{"n_layer": 16, "d_model": 64, "n_head": 2, "n_kv_head": 2, "head_dim": 32, "d_mlp": 192, "vocab_size": 19455, "activation": "geglu", "norm": "rmsnorm", "norm_place": "pre", "norm_eps": 1e-06, "positions": "rope", "rope_base": 10000.0, "rope_fraction": 1.0, "qk_norm": false, "attn_scale": 0.177, "bias": "none", "tie_embeddings": true, "parallel_block": false, "init": "trunc", "init_std_qkv": 0.0834, "init_std_o": 0.0834, "init_std_up": 0.0834, "init_std_down": 0.0481, "optimizer": "soap_variant", "lr": 0.00701, "lr_mult_o": 1.51, "beta1": 0.95, "beta2": 0.99, "lr_head": 0.0102, "grad_clip": 2.0, "warmup_steps": 200, "schedule": "wsd", "decay_fraction": 0.871, "decay_shape": "linear", "final_lr_fraction": 0.0, "batch_tokens": 32768, "seq_len": 512, "doc_mask": true, "train_tokens": 158300000, "steps": 4831, "dataset": "wikipedia_en"}
Each number is 50 + 12 x the weight over its row's rms, rounded and kept within 0 to 99. Layers, rows and columns count from 0. The size before them is the row's rms in percent of the matrix's.

# gate: layer 11 MLP gate, 192x64, rms 0.237, rows 76-110, columns 0-63
# up: layer 11 MLP up, 192x64, rms 0.252, rows 76-110, columns 0-63
# down: layer 11 MLP down (transposed), 192x64, rms 0.241, rows 76-110, columns 0-63
gate76 102:24 42 58 27 71 40 52 66 38 53 48 46 22 46 50 49 41 49 46 44 57 56 67 56 46 46 61 53 52 62 67 62 44 60 42 44 72 62 65 50 48 36 60 57 43 74 51 46 38 38 62 24 37 57 32 38 58 53 63 67 43 51 69 41
up76 132:33 47 55 57 48 40 37 58 44 51 67 68 66 77 52 61 52 17 48 49 41 49 46 41 52 56 59 42 59 42 45 48 60 44 58 57 58 32 54 58 62 74 50 44 81 41 47 59 35 47 37 46 48 46 66 55 29 59 44 30 72 61 46 62
down76 117:41 67 50 45 45 53 39 60 42 45 47 58 49 40 51 47 48 36 26 57 59 69 52 52 53 46 49 57 53 65 52 58 46 48 39 42 58 54 56 75 82 41 41 40 42 73 50 36 45 52 42 48 61 20 48 68 64 56 66 72 34 48 76 36
gate77 100:56 61 53 58 55 50 45 73 55 54 38 67 44 58 42 52 44 43 44 29 55 60 37 59 65 74 57 65 59 52 39 69 63 76 84 52 36 69 30 68 46 53 49 54 39 49 56 66 56 52 58 31 33 40 41 56 44 61 38 42 43 44 49 50
up77 099:36 64 39 62 37 61 39 46 38 48 56 57 74 41 66 60 40 70 44 55 53 44 55 42 57 48 49 28 51 55 55 45 57 56 39 38 55 17 64 35 49 50 43 53 55 33 49 51 52 55 34 76 66 58 50 34 44 48 55 40 46 84 30 38
down77 097:64 53 39 65 62 47 42 53 59 36 27 46 50 34 34 70 47 60 43 42 43 49 53 43 49 62 59 55 32 53 54 50 43 30 67 63 47 41 48 74 31 53 46 48 35 52 34 50 68 41 38 45 30 71 48 42 49 54 47 19 32 72 50 52
gate78 109:33 43 45 43 62 43 39 55 60 38 35 57 46 45 37 73 36 31 40 47 32 57 45 57 70 41 74 61 59 59 33 61 40 43 64 28 31 59 43 41 57 35 40 41 28 37 56 30 47 50 52 42 49 51 58 66 48 52 67 44 70 42 40 36
up78 107:56 50 41 44 51 50 45 50 55 16 48 34 37 55 49 38 46 50 57 38 54 43 70 67 47 70 54 68 34 51 32 73 48 61 30 50 51 45 60 61 47 25 50 51 51 41 56 35 82 61 36 47 47 40 68 55 50 51 36 48 69 55 67 49
down78 107:51 57 52 45 53 57 39 45 55 60 33 55 48 38 46 32 54 51 50 45 59 58 43 61 54 20 32 56 46 48 47 44 63 29 43 64 34 31 48 60 66 50 35 26 56 65 30 45 45 55 83 56 54 44 57 73 38 37 58 75 59 55 54 42
gate79 103:30 51 36 55 48 78 73 54 58 52 58 55 44 55 57 58 55 55 57 38 74 52 46 37 36 62 31 43 38 62 39 56 21 59 57 49 66 35 40 42 54 48 65 53 50 48 37 56 55 59 30 22 48 43 52 40 49 37 68 59 28 55 57 54
up79 094:65 61 48 67 41 31 45 21 38 37 46 35 44 59 33 53 32 34 34 52 41 44 72 45 52 45 49 58 61 59 56 49 53 60 58 53 38 64 63 54 49 45 38 62 45 54 58 56 67 28 69 52 71 49 27 21 54 37 51 44 51 57 58 54
down79 100:49 61 59 53 41 74 44 69 70 50 56 39 40 51 52 29 40 57 29 65 50 48 43 46 59 66 45 45 36 51 65 36 57 61 50 47 46 51 60 66 49 45 68 48 58 45 26 40 71 54 64 51 44 54 34 47 62 47 39 25 24 61 43 27
gate80 109:66 50 49 48 60 37 30 39 51 31 56 57 62 42 35 48 48 73 51 39 59 38 38 48 51 21 20 59 46 53 56 50 40 56 50 23 55 52 33 40 38 50 49 80 68 61 49 57 53 60 51 52 36 58 34 66 44 51 66 34 40 46 50 44
up80 105:53 38 44 53 61 55 59 41 63 51 63 80 34 57 53 53 50 41 68 67 38 48 42 61 53 45 42 36 27 39 31 51 59 33 58 50 48 28 41 50 64 64 51 47 66 46 52 46 70 50 56 42 61 59 68 57 41 30 63 30 57 48 78 37
down80 098:61 46 59 52 26 54 42 53 58 46 69 54 55 58 28 41 44 44 51 49 45 36 58 43 57 41 46 51 63 73 74 46 42 54 55 56 44 66 56 13 50 65 39 54 44 35 22 43 47 62 64 39 52 67 29 45 34 59 46 55 55 37 57 66
gate81 090:42 44 45 28 59 41 60 63 48 28 44 47 34 52 45 40 42 47 39 14 62 38 45 54 49 34 67 71 42 36 38 48 45 62 46 66 50 64 47 43 39 40 44 70 54 35 70 40 40 36 42 66 43 65 52 51 38 47 61 31 67 41 47 52
up81 104:68 50 53 33 42 21 55 72 70 26 47 37 41 44 64 43 39 48 42 43 58 57 57 51 35 40 57 75 34 44 39 49 70 55 29 54 61 57 49 57 26 56 56 55 68 51 42 26 51 48 54 69 40 49 57 61 40 52 60 44 41 46 39 58
down81 098:36 57 32 62 45 47 38 55 38 42 56 37 58 37 58 63 44 47 32 59 43 41 42 64 54 47 26 61 30 42 52 53 63 26 56 54 62 41 31 38 46 49 45 61 41 67 55 20 54 40 51 47 60 72 28 69 63 42 47 67 46 40 50 41
gate82 096:44 52 52 42 62 57 63 48 41 40 45 34 52 47 34 56 37 57 49 66 61 53 36 90 45 64 43 45 49 48 40 51 50 57 55 76 58 39 27 21 58 50 47 66 43 49 51 53 38 31 48 42 30 56 49 64 37 69 34 36 59 50 51 62
up82 093:43 35 47 68 44 52 27 56 49 61 38 65 24 45 70 44 49 41 38 39 39 47 53 39 33 53 69 74 42 48 64 58 46 44 29 53 58 62 44 56 27 76 43 36 41 57 56 60 67 37 48 49 56 51 74 54 59 48 52 65 36 47 50 56
down82 095:58 40 57 30 51 48 67 60 63 47 70 32 60 49 43 64 44 55 54 59 73 38 52 43 54 41 35 30 55 64 46 35 50 40 61 51 29 40 57 07 50 38 57 49 57 35 43 33 43 54 47 45 60 40 31 54 38 55 49 40 42 31 44 39
gate83 103:47 50 73 61 53 59 58 28 44 32 42 63 48 52 46 59 53 81 62 50 49 40 41 28 48 44 65 57 58 60 54 28 55 33 52 49 42 51 45 58 43 49 45 29 26 46 39 47 40 45 69 34 49 50 42 18 50 48 43 66 25 51 55 43
up83 135:43 68 58 63 32 31 52 36 29 33 43 67 48 71 45 52 62 49 65 62 57 37 41 60 44 49 57 41 54 77 46 45 35 47 57 42 46 51 53 61 47 66 67 40 46 53 64 34 17 34 61 37 41 33 36 48 60 63 53 53 40 49 52 41
down83 111:20 49 46 57 42 50 54 44 35 48 49 62 61 58 36 48 67 43 55 30 29 16 50 53 35 61 28 24 37 57 35 42 53 53 47 41 51 52 47 47 62 55 45 51 34 46 43 57 39 42 51 40 59 54 44 59 37 66 43 64 30 33 30 44
gate84 116:60 46 78 49 71 50 52 57 37 43 48 51 52 48 44 48 38 54 48 43 52 34 56 32 49 63 53 48 81 52 45 42 32 62 61 21 52 47 38 48 64 45 63 47 51 56 50 35 42 70 57 40 62 44 73 69 51 31 60 51 23 56 50 32
up84 115:63 36 64 48 67 48 40 39 69 40 64 52 77 62 72 44 52 55 33 74 48 63 52 28 52 71 42 61 39 42 37 50 58 53 32 47 38 57 40 67 58 41 51 62 69 68 49 46 57 62 45 54 35 40 42 51 41 62 57 37 43 51 32 62
down84 114:52 47 46 49 35 65 44 55 71 41 47 46 67 43 45 45 43 67 34 46 23 55 43 58 60 72 51 58 46 39 71 48 79 56 51 62 34 45 30 62 50 39 51 60 59 48 51 36 35 67 33 50 39 41 38 59 48 65 51 29 58 75 49 41
gate85 098:32 53 25 56 58 50 51 53 57 52 70 64 36 54 55 61 57 45 48 66 53 45 39 44 46 58 57 40 65 54 57 58 37 37 44 72 55 54 46 53 49 38 41 50 08 45 50 45 39 30 50 68 46 49 43 50 58 72 52 18 40 33 37 54
up85 104:49 49 54 42 41 35 62 53 67 46 47 47 39 38 37 49 42 55 65 49 67 67 63 28 37 57 59 44 55 36 17 57 57 37 54 43 53 49 63 34 79 52 54 52 62 34 47 43 67 32 62 63 58 63 46 33 53 64 65 65 39 51 69 49
down85 098:56 64 52 62 38 39 41 54 57 31 36 53 51 33 41 60 36 43 53 56 51 47 51 60 48 70 59 33 54 65 12 47 43 28 46 54 46 57 43 58 58 61 55 48 77 51 36 54 26 47 44 69 58 25 61 63 47 52 70 44 56 41 54 37
gate86 091:35 71 45 55 68 56 42 41 34 44 50 45 60 65 46 50 47 48 47 39 58 42 42 55 58 59 55 52 45 54 53 76 44 46 57 50 59 50 55 40 55 28 76 56 57 31 64 52 45 40 44 81 57 40 27 67 44 60 47 65 31 62 27 27
up86 086:48 35 60 52 61 48 42 46 54 52 52 28 72 30 63 59 52 66 50 65 50 40 55 51 47 80 36 62 65 43 59 40 63 61 41 56 43 42 52 38 52 54 61 69 55 51 68 53 86 48 53 52 50 56 57 34 30 65 54 43 51 25 37 47
down86 088:58 70 42 52 45 66 64 26 56 35 55 79 43 47 46 38 59 57 42 57 41 59 55 50 49 60 64 49 61 45 78 65 61 45 53 52 22 58 34 49 47 68 50 49 43 44 55 43 68 56 42 56 55 43 66 56 33 46 51 54 55 81 49 29
gate87 091:43 65 33 59 42 51 38 42 67 49 31 58 55 40 31 38 32 41 57 39 51 59 52 67 34 32 41 59 56 35 70 68 55 41 39 48 48 41 49 67 57 51 39 43 39 69 35 64 67 35 39 67 61 59 39 53 50 52 57 39 44 54 69 24
up87 084:45 75 58 47 45 63 43 70 53 46 23 60 43 51 48 51 65 48 60 55 33 52 52 59 64 41 54 62 48 49 23 61 63 44 33 37 56 65 34 63 36 30 50 41 54 49 36 56 42 36 59 78 29 56 77 54 46 50 52 49 53 61 43 40
down87 090:53 33 52 51 49 43 64 44 40 49 68 47 48 53 51 55 48 50 60 52 33 33 57 49 49 57 49 44 47 52 70 56 32 62 56 45 45 76 77 52 41 46 59 69 69 15 49 37 60 36 48 45 60 40 66 42 44 72 49 71 48 44 53 77
gate88 092:57 65 39 35 51 48 28 46 62 36 52 71 52 71 51 69 42 38 64 38 58 52 39 39 41 52 65 65 48 52 49 53 52 34 64 47 59 65 60 44 48 28 43 46 79 61 30 59 54 35 60 69 39 56 45 55 64 45 77 41 40 54 61 54
up88 110:70 45 38 53 56 52 64 32 44 47 50 54 46 32 57 38 47 46 75 42 53 54 52 49 75 55 33 62 60 41 60 54 33 56 72 70 32 41 58 40 55 59 45 56 64 46 69 40 34 39 67 38 43 50 23 64 62 31 56 59 64 43 45 52
down88 109:44 34 30 38 47 58 52 39 32 39 55 60 53 38 58 39 60 53 65 46 53 53 48 45 62 61 49 45 41 53 64 55 42 52 48 63 42 48 47 33 52 52 39 48 58 25 76 47 48 47 42 57 39 23 72 78 78 45 34 65 59 39 66 63
gate89 098:58 64 53 46 55 43 57 75 50 32 24 36 45 32 55 32 24 56 57 40 59 68 48 58 36 62 64 56 48 63 43 66 54 71 34 44 37 70 59 31 41 31 58 56 37 47 55 36 36 51 65 38 64 55 46 35 43 49 42 52 41 52 56 52
up89 085:58 50 87 43 49 48 53 57 55 54 69 54 73 58 57 66 41 45 67 47 61 37 54 63 44 44 52 34 54 33 41 60 29 48 62 51 43 46 41 48 63 65 39 72 40 65 70 66 52 32 46 71 25 47 39 55 39 41 54 52 56 60 54 56
down89 092:56 51 49 58 65 42 48 34 39 38 64 65 54 39 43 61 73 59 73 46 59 47 45 51 52 35 39 46 49 70 69 42 44 59 43 50 55 45 35 57 54 44 57 50 48 47 21 28 23 55 53 57 34 43 53 59 60 41 68 69 39 32 48 24
gate90 098:43 64 52 52 58 38 38 27 42 39 53 29 68 45 48 67 58 63 51 52 66 39 61 33 53 54 46 47 49 49 27 49 55 53 58 47 61 51 56 42 38 49 57 45 53 88 33 59 64 33 63 29 65 32 53 52 57 24 68 55 43 48 60 50
up90 087:52 38 49 57 41 63 56 41 71 57 37 41 70 41 39 50 57 81 48 48 40 48 62 45 74 73 50 47 30 46 58 47 53 45 54 56 67 47 48 54 40 49 36 38 39 54 52 86 52 46 70 37 37 31 37 64 43 43 39 53 53 56 65 59
down90 092:50 66 65 57 47 38 49 67 43 49 61 47 21 42 56 39 53 38 54 50 50 38 49 35 50 78 43 59 45 68 49 47 45 61 61 29 48 44 51 52 39 73 55 60 42 72 53 42 57 49 65 41 49 30 51 53 61 42 49 80 51 25 30 61
gate91 101:29 47 71 35 49 53 41 62 48 73 49 42 57 36 61 34 46 63 54 41 51 61 68 53 68 48 34 51 53 49 67 43 56 39 60 35 46 65 46 63 49 48 60 47 61 42 49 48 40 71 47 60 48 40 61 32 45 60 68 69 13 36 45 39
up91 092:81 64 67 63 44 64 58 37 44 32 78 39 66 66 48 68 58 56 35 69 58 41 56 39 43 32 65 39 37 58 34 42 46 44 48 45 47 58 55 38 49 34 45 57 39 44 61 56 71 52 55 66 50 49 39 39 52 53 53 36 63 67 60 48
down91 102:36 45 63 45 61 58 26 70 54 63 45 38 59 43 55 33 55 56 43 50 45 54 71 55 82 68 35 50 42 37 67 43 58 42 49 45 47 46 52 64 58 64 55 29 70 42 30 33 54 60 43 52 38 58 43 42 51 69 63 67 29 53 44 53
gate92 108:39 62 61 55 58 40 54 68 61 78 55 62 52 55 76 46 39 51 37 21 51 49 70 77 51 57 47 41 52 41 56 58 36 21 50 58 46 50 53 65 51 71 55 54 66 48 31 54 40 52 34 38 48 42 53 54 43 67 62 45 39 62 52 37
up92 117:49 41 56 56 39 51 57 50 50 37 42 56 32 59 48 58 52 41 56 49 57 37 33 48 47 63 65 42 49 44 54 53 52 71 63 48 28 52 27 38 60 56 38 40 36 39 81 46 43 41 58 31 47 93 24 54 41 54 37 44 55 51 42 54
down92 107:20 50 36 59 62 56 54 78 52 58 45 42 52 52 71 56 40 73 32 56 37 54 72 64 62 52 36 47 52 52 53 54 37 21 57 59 47 40 58 58 49 58 51 44 58 69 52 55 44 64 55 25 56 32 61 48 57 53 52 32 57 42 60 67
gate93 102:57 46 73 30 64 58 45 44 57 37 60 51 40 41 44 63 40 70 52 66 43 43 48 63 44 44 58 56 34 38 44 61 48 42 70 38 36 66 38 48 33 47 57 38 52 38 56 51 61 47 57 46 24 29 64 63 56 38 64 86 49 48 43 58
up93 121:48 40 66 68 55 49 34 70 62 60 43 42 54 22 45 74 44 35 53 46 67 35 60 57 64 57 49 55 38 42 53 57 44 47 59 45 43 60 69 62 57 61 72 69 33 46 60 56 55 45 52 38 51 76 63 37 65 48 64 33 68 56 45 58
down93 113:52 44 49 55 56 33 39 56 57 39 85 41 41 51 45 72 38 61 51 45 55 31 51 55 45 54 58 50 69 48 35 43 70 54 65 33 33 57 71 37 61 42 60 54 70 43 35 47 47 73 47 46 33 46 30 54 51 34 47 38 47 37 30 43
gate94 094:41 32 45 55 46 32 53 43 60 75 45 60 60 56 71 75 56 42 58 29 59 67 40 48 51 45 59 53 58 30 44 40 48 28 45 26 42 62 51 75 47 59 63 59 56 45 52 54 40 37 56 33 68 35 51 44 34 28 43 61 56 53 49 54
up94 095:32 47 35 67 48 58 42 30 49 48 74 52 57 53 44 43 58 57 68 54 52 52 60 48 60 64 43 58 69 32 55 48 66 53 52 45 48 51 60 68 46 32 53 65 58 31 64 64 49 48 78 57 26 46 34 62 42 25 32 38 61 37 48 40
down94 096:66 41 45 59 59 55 48 49 57 37 54 67 31 49 32 71 50 62 40 50 60 39 52 69 53 60 43 60 27 43 36 86 50 43 58 49 57 55 24 48 38 57 47 50 48 59 60 53 45 61 54 87 55 46 49 54 54 33 36 52 42 56 36 42
gate95 098:39 63 31 71 61 39 42 61 50 40 42 63 71 52 42 51 19 45 39 28 63 40 51 40 48 60 75 58 41 54 38 47 46 46 49 40 53 67 70 60 49 60 50 52 38 51 42 46 42 69 42 39 68 68 63 65 64 42 33 41 45 33 53 46
up95 094:55 44 68 67 58 54 39 69 39 59 40 33 45 37 49 75 50 44 35 50 43 49 67 62 58 68 49 58 54 70 48 46 71 40 78 49 38 74 67 49 50 51 64 60 41 43 32 41 19 61 46 56 51 39 50 36 51 55 50 56 56 37 59 47
down95 087:42 49 54 56 27 47 54 47 43 35 63 52 33 48 52 35 49 69 51 63 56 54 52 55 55 54 44 40 46 33 41 54 41 57 66 71 57 63 82 47 45 65 75 23 31 34 47 62 61 38 34 55 51 50 34 38 38 33 55 43 46 57 31 53
gate96 079:58 60 54 48 51 65 58 44 61 59 52 41 45 44 53 20 41 51 38 59 43 43 75 71 53 31 46 60 49 46 45 56 62 52 17 44 35 35 56 22 62 56 48 46 59 59 53 66 61 41 27 50 43 60 52 43 58 71 44 68 61 55 57 34
up96 091:60 62 55 45 49 39 50 73 78 59 30 47 55 64 39 55 39 54 31 60 31 48 58 36 46 54 48 41 67 53 62 52 33 61 64 39 65 50 52 36 26 38 60 47 23 46 43 56 50 47 35 57 41 56 68 61 52 67 42 32 54 70 41 51
down96 095:39 47 58 50 38 73 44 46 22 52 70 67 64 32 55 49 73 35 60 43 59 51 42 74 55 48 52 38 41 48 46 42 79 48 40 41 52 41 73 42 76 50 47 49 79 50 59 52 45 53 68 49 57 52 54 42 54 47 43 44 31 42 42 46
gate97 104:56 58 60 52 75 41 34 51 38 55 38 55 46 51 60 40 42 55 56 57 66 51 64 85 68 28 48 48 39 63 63 81 30 22 54 36 46 51 40 53 49 40 54 52 52 61 37 49 44 54 68 38 45 47 50 36 46 39 49 50 39 70 56 57
up97 105:47 41 63 54 56 44 40 55 78 46 40 52 61 59 34 39 55 39 28 47 60 55 55 67 50 44 89 67 63 54 60 48 66 38 50 44 29 66 58 53 41 60 50 20 55 32 47 61 52 62 70 54 49 58 58 68 39 50 46 50 49 47 52 59
down97 107:41 63 44 61 52 57 46 43 31 69 62 55 64 58 65 53 48 57 55 52 49 41 49 28 31 66 56 35 74 42 51 35 56 73 63 56 48 50 62 61 55 46 59 48 34 34 72 34 43 51 36 56 69 38 48 39 58 50 38 24 45 35 55 28
gate98 099:71 34 54 59 70 34 51 46 64 63 48 62 64 38 53 56 51 38 40 76 43 60 58 33 48 40 47 54 42 36 48 53 41 46 53 26 43 52 60 54 48 51 54 71 46 33 57 54 19 63 50 48 53 47 52 32 71 58 46 41 31 54 50 20
up98 107:40 56 61 41 40 66 40 44 44 34 61 42 38 58 43 58 59 71 44 38 45 53 49 64 63 60 65 51 65 66 69 35 40 52 41 36 29 49 33 40 76 63 49 36 44 52 32 40 70 36 56 41 58 38 38 48 45 60 54 42 38 50 41 80
down98 103:54 28 55 32 60 68 46 61 58 49 60 64 42 57 40 30 36 50 32 43 29 43 52 47 50 42 52 72 70 48 51 35 45 57 68 37 46 42 52 55 52 46 56 43 49 49 40 64 65 51 61 43 51 85 53 46 42 65 61 75 29 45 63 63
gate99 095:43 62 66 62 59 70 55 52 53 63 59 44 45 47 43 30 39 49 40 34 35 35 58 45 57 69 53 54 37 68 64 41 51 49 57 54 48 59 71 64 35 25 49 54 42 39 45 39 62 27 67 66 48 43 59 55 59 52 52 43 52 88 43 62
up99 087:79 26 47 57 62 40 57 71 54 52 36 35 48 54 62 66 55 55 49 49 63 65 61 60 59 54 38 36 48 49 51 61 35 40 65 55 42 41 61 64 34 52 63 38 45 69 55 62 30 60 46 36 60 55 69 51 47 25 49 54 62 57 57 26
down99 092:68 41 68 23 57 43 61 56 60 48 51 50 45 49 42 26 49 47 67 61 67 61 39 38 45 60 54 34 43 51 54 57 52 60 64 39 49 61 42 39 43 38 68 67 49 65 51 52 25 68 37 25 47 49 60 68 63 42 50 59 51 32 32 40
gate100 109:57 39 71 34 44 58 43 72 46 39 50 47 40 56 63 64 54 56 49 46 75 43 54 41 45 54 62 60 60 49 49 57 56 60 59 58 78 56 62 85 59 41 61 32 52 49 45 56 49 65 40 36 42 65 66 51 50 48 43 63 37 73 24 47
up100 126:49 60 54 40 66 44 69 52 26 52 39 43 38 34 63 61 56 62 34 30 51 49 54 45 51 22 73 49 65 62 48 47 36 55 43 54 87 39 67 62 41 46 56 38 40 56 39 59 47 42 50 66 47 45 67 58 47 40 63 53 64 67 47 47
down100 103:51 65 28 44 39 42 64 51 50 67 32 51 51 67 72 54 59 37 43 52 60 45 36 55 44 65 30 48 60 42 55 68 61 65 50 48 58 72 51 83 47 41 51 48 38 45 57 62 43 52 40 29 50 32 38 56 61 47 52 68 65 55 60 73
gate101 101:63 48 35 56 39 55 60 36 35 47 62 29 49 35 48 39 18 64 48 56 67 50 65 59 49 60 46 59 59 48 40 44 46 43 39 48 71 60 36 61 52 38 45 27 32 47 54 31 72 58 44 23 46 42 43 42 31 43 40 63 38 46 58 57
up101 087:57 44 49 38 38 60 52 41 47 55 60 66 40 29 76 47 51 37 57 48 47 53 69 56 41 44 31 51 46 41 57 18 65 37 52 44 68 57 53 33 66 65 28 45 67 51 47 36 60 47 53 43 41 51 48 42 28 56 46 65 26 34 38 57
down101 088:49 40 50 60 58 35 53 38 72 38 42 50 45 59 50 56 38 62 51 45 53 59 46 28 57 56 64 57 71 49 58 61 32 39 50 61 49 39 50 43 33 50 66 61 22 65 60 74 45 37 14 49 63 46 60 38 49 62 54 50 64 48 59 68
gate102 087:23 26 65 39 57 65 61 38 52 46 61 52 38 56 48 47 26 62 51 74 52 66 45 56 57 63 41 39 43 53 68 36 59 47 33 43 44 32 47 73 57 35 57 71 63 39 55 63 43 56 60 62 64 50 37 63 61 62 42 46 57 43 35 48
up102 096:49 57 40 70 51 47 51 44 69 70 70 53 44 56 44 52 53 58 46 49 49 55 36 34 81 38 65 45 44 80 39 48 42 48 54 55 46 52 48 36 62 22 53 63 65 53 68 34 44 63 39 41 40 28 49 49 30 59 39 62 45 47 37 41
down102 097:46 36 55 26 42 47 55 33 63 62 51 38 38 51 63 39 45 52 46 70 65 70 30 48 34 65 52 47 40 58 58 48 30 48 73 59 40 56 38 59 50 65 62 74 79 76 52 49 61 54 58 41 45 55 40 54 62 53 44 61 54 42 38 57
gate103 091:31 72 56 40 48 51 42 54 65 46 42 42 68 51 32 43 62 47 56 43 49 30 43 45 44 65 68 50 57 45 68 26 47 38 51 44 64 41 54 23 41 56 45 50 39 45 46 26 24 61 54 42 33 46 41 51 58 51 65 28 47 60 50 73
up103 087:38 35 40 46 55 52 29 54 39 70 62 54 67 25 39 52 50 38 51 42 53 26 65 33 52 35 42 47 52 61 65 64 24 63 66 34 37 64 42 52 49 70 38 36 47 37 67 48 41 66 64 41 39 67 56 49 50 49 56 49 45 55 63 42
down103 089:37 55 65 34 62 48 57 36 56 50 51 61 52 55 42 58 48 53 70 52 56 22 45 49 47 66 79 43 59 58 72 53 45 48 60 54 45 54 45 16 32 43 49 57 48 32 51 33 10 53 37 45 39 51 42 57 52 40 57 40 47 52 52 39
gate104 105:58 39 67 55 49 49 59 44 59 34 51 82 65 50 38 54 38 57 74 49 54 59 61 35 42 55 48 50 34 54 46 44 58 31 47 46 55 61 24 52 55 27 60 59 70 55 41 56 42 50 49 46 43 34 83 47 45 40 58 55 58 37 24 52
up104 106:39 48 44 49 29 37 32 42 74 64 47 40 56 44 44 55 51 57 54 68 52 71 40 53 71 41 56 74 38 47 75 46 73 40 52 59 52 44 58 64 38 29 24 47 41 41 55 49 58 67 61 48 45 74 54 42 37 53 57 42 39 45 58 51
down104 106:62 50 71 49 47 52 58 31 36 50 62 39 53 52 36 39 68 42 75 41 59 37 35 54 59 72 37 39 56 50 55 50 25 60 56 37 45 68 55 46 59 63 63 56 67 29 63 54 39 65 40 52 56 59 39 64 58 35 50 51 44 69 33 31
gate105 102:39 54 50 33 59 55 54 50 46 49 59 69 72 39 42 74 55 56 61 26 61 61 56 30 63 52 35 51 30 43 46 31 38 46 39 51 47 64 37 52 57 62 58 54 51 75 35 52 61 55 49 38 53 18 50 42 77 49 56 50 46 60 37 50
up105 106:50 56 22 39 59 59 49 34 63 50 45 77 49 76 45 34 47 50 45 64 55 48 64 61 45 60 54 32 43 38 49 52 46 53 38 48 61 49 63 19 69 66 44 59 49 75 76 40 48 58 42 30 44 56 49 57 38 60 60 63 45 51 53 53
down105 105:48 46 36 46 34 47 50 48 30 54 55 51 58 41 76 64 38 63 30 56 60 73 46 31 48 27 57 53 60 47 26 53 35 48 56 52 69 34 24 41 38 72 36 55 49 60 60 39 68 50 49 50 66 62 45 48 52 51 68 61 63 44 49 53
gate106 104:45 57 54 47 50 55 61 51 56 38 44 45 27 47 66 26 65 66 66 41 53 64 33 45 44 34 52 36 58 24 41 36 48 44 55 54 36 38 57 36 54 58 37 46 40 47 61 56 70 34 46 30 50 49 24 57 41 55 45 50 26 46 23 41
up106 092:61 62 64 34 56 40 76 60 58 53 36 31 72 57 61 60 53 47 50 51 39 62 57 28 52 59 56 42 42 42 52 40 48 53 55 55 32 56 62 48 44 64 41 56 43 42 74 48 70 62 66 41 27 57 25 53 59 41 59 43 27 60 46 33
down106 119:53 37 36 66 50 48 49 27 38 49 41 46 61 53 47 60 56 36 54 51 44 44 78 65 51 53 48 59 37 63 65 52 52 42 39 59 54 63 54 60 42 55 53 69 45 46 50 40 38 59 45 48 54 44 87 52 82 52 44 55 63 54 88 60
gate107 094:38 51 39 40 55 48 58 58 43 44 33 42 56 44 46 52 47 55 46 47 51 53 38 43 49 33 59 39 50 19 45 26 75 44 67 69 64 45 56 58 25 34 50 30 53 41 79 60 59 35 59 59 20 64 49 52 62 50 55 48 57 49 42 43
up107 090:74 61 36 19 57 33 51 56 66 53 52 46 28 31 67 33 68 56 55 68 60 52 32 32 55 54 42 35 50 45 38 80 47 55 48 60 54 40 63 45 53 57 52 58 57 51 49 52 57 45 56 21 51 47 60 64 59 37 41 44 56 51 38 58
down107 096:39 29 60 59 37 69 44 23 49 46 57 42 43 57 47 82 51 49 44 38 55 68 38 59 66 71 51 54 33 53 47 35 56 57 49 39 61 56 45 44 59 45 62 58 58 63 42 49 33 51 30 54 42 55 57 32 52 53 23 61 25 37 56 59
gate108 108:53 47 49 67 31 51 65 40 85 46 59 55 45 52 27 44 34 42 71 39 57 68 50 26 43 41 64 32 37 40 40 39 52 54 67 57 65 62 44 46 58 60 35 50 49 51 25 45 58 42 63 53 33 37 42 32 53 58 37 53 43 46 58 49
up108 107:38 32 37 44 51 44 44 56 55 44 50 54 38 42 56 44 52 32 61 38 45 57 69 41 44 46 56 50 65 46 77 58 37 69 53 41 57 26 42 61 49 71 43 44 62 46 63 56 59 25 33 54 52 52 46 26 31 56 57 77 50 25 41 59
down108 103:48 54 32 45 67 65 43 45 34 28 51 35 56 52 68 58 75 36 34 56 55 49 67 46 42 45 52 42 65 33 40 65 55 68 48 66 49 56 45 35 46 58 37 64 67 53 48 57 57 38 32 59 49 63 75 46 45 43 34 59 57 39 67 70
gate109 102:30 60 52 41 55 47 46 53 56 48 55 44 40 55 55 28 51 40 67 54 38 40 38 60 45 38 63 54 69 65 40 74 43 46 39 43 45 62 49 80 48 51 63 53 58 30 63 60 58 37 43 36 51 39 41 45 39 69 62 56 19 58 67 30
up109 102:40 59 39 67 51 33 38 23 35 52 56 40 39 50 31 41 30 38 41 44 63 56 58 41 64 40 45 48 53 38 54 29 50 74 55 35 32 56 44 41 30 38 51 53 48 71 47 62 46 53 44 49 83 48 60 45 61 51 35 65 56 51 42 63
down109 103:65 70 48 66 71 57 57 52 41 47 50 38 47 52 56 57 37 32 62 45 35 48 50 40 55 34 33 44 27 48 38 51 49 72 48 43 47 60 57 55 47 40 46 18 51 64 41 32 70 60 45 51 59 25 34 57 26 66 61 55 58 54 41 51
gate110 099:65 60 49 76 60 57 78 45 48 63 52 37 57 22 50 60 52 42 47 17 62 64 48 64 46 40 60 45 57 49 42 46 40 41 26 54 36 43 53 29 43 59 37 71 42 47 47 49 60 38 36 67 49 53 42 63 57 48 42 44 71 43 54 51
up110 091:41 51 51 43 49 59 35 61 53 59 38 44 58 44 26 51 39 59 44 70 45 44 45 56 45 36 56 62 54 57 52 62 53 49 70 28 33 61 46 58 36 54 69 51 74 35 63 33 67 56 47 40 47 64 47 28 41 67 58 71 25 68 44 35
down110 093:46 55 55 54 49 39 72 25 38 56 55 48 55 46 68 58 54 46 41 37 56 57 52 48 41 42 75 36 60 54 57 43 50 36 39 60 58 52 61 45 62 47 51 65 42 49 49 80 38 48 62 52 53 35 62 57 39 35 52 05 66 30 47 53